{
  "d_model": 96,
  "n_head": 6,
  "d_mlp": 256,
  "norm_eps": 1e-05,
  "positions": "learned+rope",
  "rope_fraction": 1.0,
  "qk_norm": false,
  "bias": "none",
  "init_std_o": 0.00559,
  "weight_decay": 0.058,
  "final_lr_fraction": 0.1,
  "seq_len": 128
}
Each number is 128 + 24 x the weight over its row's rms, rounded and kept within 0 to 255. Layers, rows and columns count from 0. Numbers have three digits each. The size before them is the row's rms in percent of the matrix's.

# layer 5 MLP down, 96x256, rms 0.121, rows 0-95, columns 0-63
094:095124123101075142130153117148109158144148183132101146127099102135153181122095164148077167107162142170102142119132141156161121123124119128111118119154120126152111108124150116122098096117147131
110:138117108129079112125144130118097149130162130140137136113125150119061150109059147122110136137145161093102139160130114112092148099109147131128137151130132119136126151134154145111073128116122087
109:149126131129178131113098141163100117123142145144114089096151095092156173109138112140120130148143159142130135127140130136136160118102125135140148134115158175132117133159117078132140142177094071
100:053124108075141130174132141136082121139117138128114136168156105125118119097142164057122140112099101152149144120158133134178084143090114145113083130149171113133148148128132129157128128129093162
097:104141111135134084131109116087096152137098141126112132132113113107120109147117123121094176149125152178145155159168152124156106121119159146123102100154076116158114112115128156115163146064162076
106:158163089151099107111120091091137126110136115153149100165104111131152133146126158148134136168134107115092122121114126167141160176102122136111160133106147086136130145111122097132140120146072081
098:138131104150137122140103109067151130119150129097156155151126080159129138139114120115109126123096131149096153099163178128142146082119110117111152119122156137115110134133104136131118147137149155
088:110135096154135153155134128153140163139089153133086160177148159087159096064152092140146141101105096114133175158124155172062169140115139118161123133155158117155155122147103115142139121109138141
093:095158128079136108137104116094100117112142076092152119138128114123096172123137164130145109165113109161111116114166190152088111085128129110132112129123103104134143157121143129107133137115104169
086:134127105136153131131151117147130162118178148145115129112099135140143115200140121077131112104150146155124115143115113198144118170109126140110148113189145155135161143171129081147087169126108135
100:150078114147135140126156108115138141121150135129094147141152112126155088142202075064120093101100144155130121127155132106130176107109104146122168140118110154126152120137128161108160137136110132
104:142144129162110168106146119189101134073167129110161132084142082110127084134133139164132113136110132157125115136117121113134137110142143153096115131140111132129138151161131126106078137084164096
103:146142130145102107115122121143157148132144146114132107126102151109102133178118106167151145180150152140121112120064118138148124115146144107124100130132126119142154142138144140114200154197099131
138:119132145161161171108095093149125175198098128121130130122166129103148131139143140136161100135116095133090115096087153109082187151130133152125129140112136100104087140141138144159111108112147148
089:137168132149103123098081124079136148157139103121133125109147138153126113143137111067147096161104153091132113104095099117173092119125075127066122164151077143135084117127146136130144132110148078
104:157157156119157103115101122126088103112127097092112130154155182139112151133139179148137145139114148106108124089121116127128115119144134113114109108157149115114129200118169178146120181118120108
106:103137112113114161104155143149100110158123112122132125141135164109098167096137129102141077144135132110132113117098148121103128157188144095127119154129158111106119100145139127156088131161113150
088:095115136124106136132114078122141118147065119153113115163139117091111150140110112099118102134126144105116149159122106116121154166127133082113156068160129124090163147114129142114128135130114135
099:111086112151123130131180174166144106168158158132117108128117128123114195104111190134137169156088116150097156128108109136141154139186130137148113112174161113130126150121149096182167136139152127
095:151114102147139147132172145136105116141137099153050127135106148106131172171137089097113101125160160127128165121091096159107128097166146083113109158107105063157114148126112151140107131158113113
107:132125102133124171168113112107132175108133079145124134117091147105108100159105108116133167151175138113121145132133089151156159092092101110059123104129167099087099120101117164100152140124168119
101:101138099119168139124129138136155118086110139105107140161091125130085150110099109134103120118126148114083100109127108111133158115108123106163111135122137143093150074097099107147082162120124104
094:127109140149144156119146151103101108178118125104137103120113159131171133096117138061188131125146156129115118155129114100136136119136146144169142115127095145121104139140118105074111147112147163
102:181160151113151138161158146114125139125111133130156131147146118138160160132155141133069100131107154186148072081113121113155130121137163090117124129093121143119145118112146125089095139098126117
104:122150111148106138129086114123105157113133112116115134110116134102145153080100130149084079095147163154098151106127088127118081115127119157128084166133132175178115152097150113122157144090098102
102:148145119076144109153102120120111088145091131126105067132124130117112133151115121115088147146134124187159117149120152157128054138100123113118169126092101128152150105141132112142133119137134165
105:163127148061126113141128105108111133125120194098201101120142133167123128166149167115120121125151115166112101114157124124182142117140140136148121110140144095098156149096127153141112144173152113
098:139099122097171080111085132131142091105118119110125099112172118118074134136153117114107138105125105140087131148107142120116139179120103114139137156114067121091117133168107166147106116152119144
092:091130128141121140137195169139142134102170120154144131121138131146158138098125100098113145106122089152101116116121106128116094101094131131148107137101127143125078098152148119101128115090097122
101:160115107123099127152156162103153160101151137142177106134140148153135119113126159102114085125172111143134108141059116093134099121084127114121190132142112106114110143095147075096100148105130101
099:118083148137136136154141132105094112115099149112135126129167080119160119150115131132104114100131122153151133127140127181120100118140134140137088147087134115139135096095128115126134125087152127
095:108142082134129143135108154106136142114148101140095126096146103129090090146141148163103099100113150145119150134117130183110175121123150139111140142166135080158112136152137112156148084137159068
094:129173130102138131144126101130103120100156066136122118132111093125115121128146091195178137117092100121105125105111121153134059100134136085140131125106080130147132081107153132113151118073132188
104:128127140127125112150139118136116110141132139152163149112147132120108147134157119109157145111095104122090098150120148132136130096094148129132166146147136088122116054114118136124118157115148121
104:147120128099127128144129141151108125112164130129094126151139110090109184166116132138138144148152139145156112148111115183159113123108118104107105143105128123128124090130134098123119112127115120
104:154150133156112115104121095126099114144109120114143096128168162119204142127124104113141132120129133147152136093163099113084127113131128111124104100110198146134106157159121146142110160136143120
101:111095170099111115132122142112146155116136126114126152168130149119120132165140151115126141148122121099115128147112129113128120157163183112172120146139150126149131160121098155160153123092138122
111:121130155135139155128108146119111145099102138100123118144135155148116143167106108112121129110154112122118115160165122149139090124081114135123142130142136137125112117111137136094156187125092166
112:124157168126102130117163100110162132124112128149135161125133156113148091162142124127089166118183145114096137081104136128134080092094124147182166056110140133086151101121129139160127123130117105
097:139109091124136107165152128135121121085200130188141095108121116146124144127116127066152104146103148156117094092106136071143082103163121102168123153145162145107155137178140125124148111095126143
105:082121105089150109075112122110130127162138176118124147146096135109150094097110161098175160122150128128107134131100145107141130106109143079193135111125152098148140137141112120104138096115119131
102:088106122117098150136158079126120151185129150129162154155098142097109121121119149113138126159119165131087136172134147122117130151139119101127146098142105127167119154107134120120145106127122125
090:130106125170121126185132117165136156145117164111173099122148109131163123137164187174152139134133115200116106093175107129135142138100091174144119142110142111126134112152091169113153124136074126
096:134144156096119118143126140131112108091118113155160121144109132145129154158118141136175117129156138115132150130143053142099140120111124152126091115150119119132078117130113126097113111137103102
091:085113142102110139152151123139164107145148156125119107128101106121182155112146127142110153118117143157132144079125151146110135149129111118137130097115080115113149115145135164154141166131168123
103:156136136116155150075131126131139129147129139100094160109144138123118138115165131164116127105152141151102116096106135109162130128119120128140133161109120144148090082163132129095084145103116119
108:148120160171166127136111136128109136141151136171110116133106124152115142112148139114098113106122145136135139112125097161145143147146080098071110117155133092149147157132138127100192164119137115
099:123098138125092143155140105117103148127122087142115118123168146129107117109139158136137103126146104105130113189176128104119117098092169165145144113128141136108131110153174141166099107141170122
091:127117109141147127126151133148164120097118093081093097115159102160150151145120109096087125137143105147150119104145123178124132090142112150104149112146104161118166146106128145096145123095072150
111:132137194115132116134115145134119164106152144144144142117142137138114137121143131133171161139081128103117129086121106175140155130165128132126103102114111118142129111145124104169089136166115134
095:153164151093091104139128125118103161158152167119131129165107119162111120132116148160098140092127142108142151125089138118128128125146144114090125142130137129143136122138116117139150139129157131
094:140130114117118140151183121115125122102143103122125143139151161147120153167130149097131135126112107131118103176118113111126129132134119111124147195114184134182117116149062120115116148116098183
097:116137142129125125119116142160126109151129120133085109123157140110127108104160154142150107132153155148108127108111103088108102124133110117155109110120135136105105168170113153102121143123159107
103:091131129133103124091109100114123115124106117132097132164110141091103094148194128136158083122104135130148134128107157100123147142175142131083134080122104108131128102143105112093152129136130136
104:139083091145127151190129133127115093091139095117125124137141128125178102184117112128168123113146122129115133116121114070126120142079114116141127143157098168142118118138137136139148133109160167
098:160084107155145115143122143113145136174082128126157145137139170112091061162126118135143163136178116137098119148118156098168093172054142116146148139157144119137129072136126126132136130135154158
102:156099146152148144155111135122157138133134168136124083088162161115117124132153115148160153145148188105112134137142128128138166142110164116175135154148118110098136143180145137143120141100136136
108:152142088124143133144135131082104130163088137155123174147123130170117126099141117116120158126106108149142116125139108110126162146156113143129106115116140123140152108093114117122112141121134144
102:150107129134124146137139133156114105125162127112119127129154128124113119115124122152120095116110139147136139104139144163160093100083097134106114133128131156093175178178140170130103102142144135
100:128149119156120136163133108118103131123108145166093111131135164075197127119135115110110124148119122101102121109185122139111139136080126092107133102152148108167136111142087100107115116105150110
097:091099109112105097125144125164102126110116101127123093108122126137163145127126112134119120163081164114132109154126157115123119145123147092083071123089100149165083198148142120114097124124173128
093:122140145141104089104165147129138133103140133121127112118113153196101125099120131137139111153147121101132126138156113128151075181133163101141099097090118116133089094088113091135145107180127109
097:118109094108146130130134137142172101126119099077093134109124136128139171127120133156138118125128097134155149122151123109120165109108121100161122122105137145100112088128116202161133104144136114
100:153119140091140164150135144114109176148149102131134127164127121149138131117149088105084161143114165136122063106115128121094141141114126070177125130115116113059135157096126144145087124084167086
097:123112095103175126095117096146099106135166113132073156105120097132158122085128082107129125120098149151156141126132129149148140149116101134138102084101126144103116110182159146100143150147141133
101:111180127150152118130105097181128115128104091142118135137083094131158116093135104106095120140132133129137116126109168205119080113155127138160135145135081128135146138142130150103117115109087151
098:105145120120094155148127125103146138124080100086085106112168131131072134183113089150116173159118140088112134139115111159165130109132108155143130195123087108126060118156138148086160132126112138
105:143135108141116114116122118097109173168089154188110144189149144083081145190133145110158126169137169127125166134096120168141172136155116136144145177123131089120106177174138135152160169141127104
100:113105155142163138131177168143166108112166158111164115149137128124124109135172096144130105137059132152134120117151098123156126105118102130149132107153118132072119158166137116107157128069124085
094:186143121134109111133142134102079119118122116110103118116078129157151121123117136123145136127086139108174135120179123143150127146147122125112154110120111133126111074167113121126130096126169082
091:098108105113115138129138053154142143132141124153128144100141097115115139120126151113138140148132127134143173168155186125143141134129140117152143123139107128132124145123128119136104120125130144
108:163085121135118164136119139133152124122144153111152148116108205137169175131090147100099132170110117099125118162130143153116114092160151116139127129144111080127119153132116101139147132123150142
085:105138129129113098132104138136108152138141107125163136168121122121131090133115095073118114097149154123096134112108101145115148105077080097121125179083115136099114139148120155173152139133117101
094:146114192143095100148134143170164117118141136100124126108113144117166133164168105124105120100112150125145061136145092134170143142121136142121120093111107126133147097110128094101145143141149136
101:175115133104089136129136131142119111173086128109150142148132146108132126160169139158145122158095156168143140088132128086092154123146162133091110075141162147097172169130179168123109167149147156
095:114104138162130117137088120131068123144158124139151100128128134144146109147136094107155095116105132143129135101122152124131129128103129180098106161131134131199122134154124128088115114116124148
098:136125123132160113136116160163139106107121098134097118146125124173112128100163116091137108121148138120125190114155101133162136114095102113164127106100105138083147186122130148130089122124103090
106:128115140132110134112091142140099035144123106133131109100115145088136125090142129159116120093129134187117164140139098146094125136119107164120126171118126177127176181146138117112170157112101094
093:129075157141104118168152103080170108111105122114140100111116154139127135172134096151123159127113103118112105134136107088125128162121134140132105088101122128139097132122138129117121129097110119
095:121137142120137093174150133137148112109123126149114162091131084101118118123097138127138132105115087145088106148086151126154123138134180109118127124112181129133098090136137139109152097134117170
091:124161136141143149141068124119113133139136132123127162141141112149149142123123128153123150134113133128143100135108173175131123161124097151147152138101102099097105130124159120148129109142129114
098:155106081076062086111135099083153140118126134127098124101104141104096126134105139108164128154101150119103140116127139154122106099144087136120105137188115130118138128107162120089141184121108103
098:137135102126155115157089110120129104130089123114088147112092112111084124137122125170143114131094136102148165105132157115128121096163111115160169096151127109132165106169131145147130177100118150
092:125130083129136102143125153173073130154104121171134138119144138110154141145141116086125115134113162140138107155138090150150108131135126108136125139144129124095131123105110125094155148159137125
095:070147115147103082089111147126094116125096164153112086135134128148130142093153147117122093119168093109142158103104135108129175148127153137123122103113138166156135102133155116121178142099101140
094:114153172120117038145124104126125160119119139121111164141119105099130168115141130132133145129145122108095124181151097129127107101126139092144123172148134133129119122147156117150179135162136141
100:102143148095155109113139098116153142118124123107126097125123102098099161131092109113150153098159142112155123173105102129117100128118122130164110099125146150148100146115120118142152162146130151
108:154168111120166150129149158172096133142152103155092135145123155146187117125161099107108127121118138108089125118115118160074141113130155107135138096112129111132135160187156138166088107147133106
115:123113132078093105142104104100138129121135088136093129106168123110130121121087143061095122134153191152179159144121165139145161091159109100115140114117170146121137140143110109107138143149089169
093:111126112092137109113120173118148101136112111118086120136109140117159123096102126153070136137131109103141116092139123139128133099080162100109104120116163130109146151122092133133125117106094150
110:113087104141126122126124157174088131135144113092135135122104107095153122110166119141087129090101120104092116113122112113135189121160117138112161096108165101149105154111127119105154150110117130
099:115170133123181089157105108135120126151122105141118166163107117101097133106096137140096145152145126170123149149152134124103142106109111142119123157114116142162113140150106139101102175100087140
099:115129077107130106176142141171114110123099122150147140126128107130124122111135114095163132094118133124157158117134094109132138135158116171131093118136117107120148102062122114149103164135138156
111:114131128108122139145124107102121123140137127089125117139118113160128118093146089136162144139131146121162136138106115164126144122067117120119148097138108112125121131131152147085121118144082107
096:183134138156095115104151121092108119171137106137088128160109134096112095117190114102141096149115161113133107125116135146121142137154165153189108133129125086108164190128102120143088139129131145
098:102159141129097125135132160109135191178152123131082150129146102160086127162106118082144146131147186161141190117150146132150122132118120135127145133176136112137129093099163141112135104200130127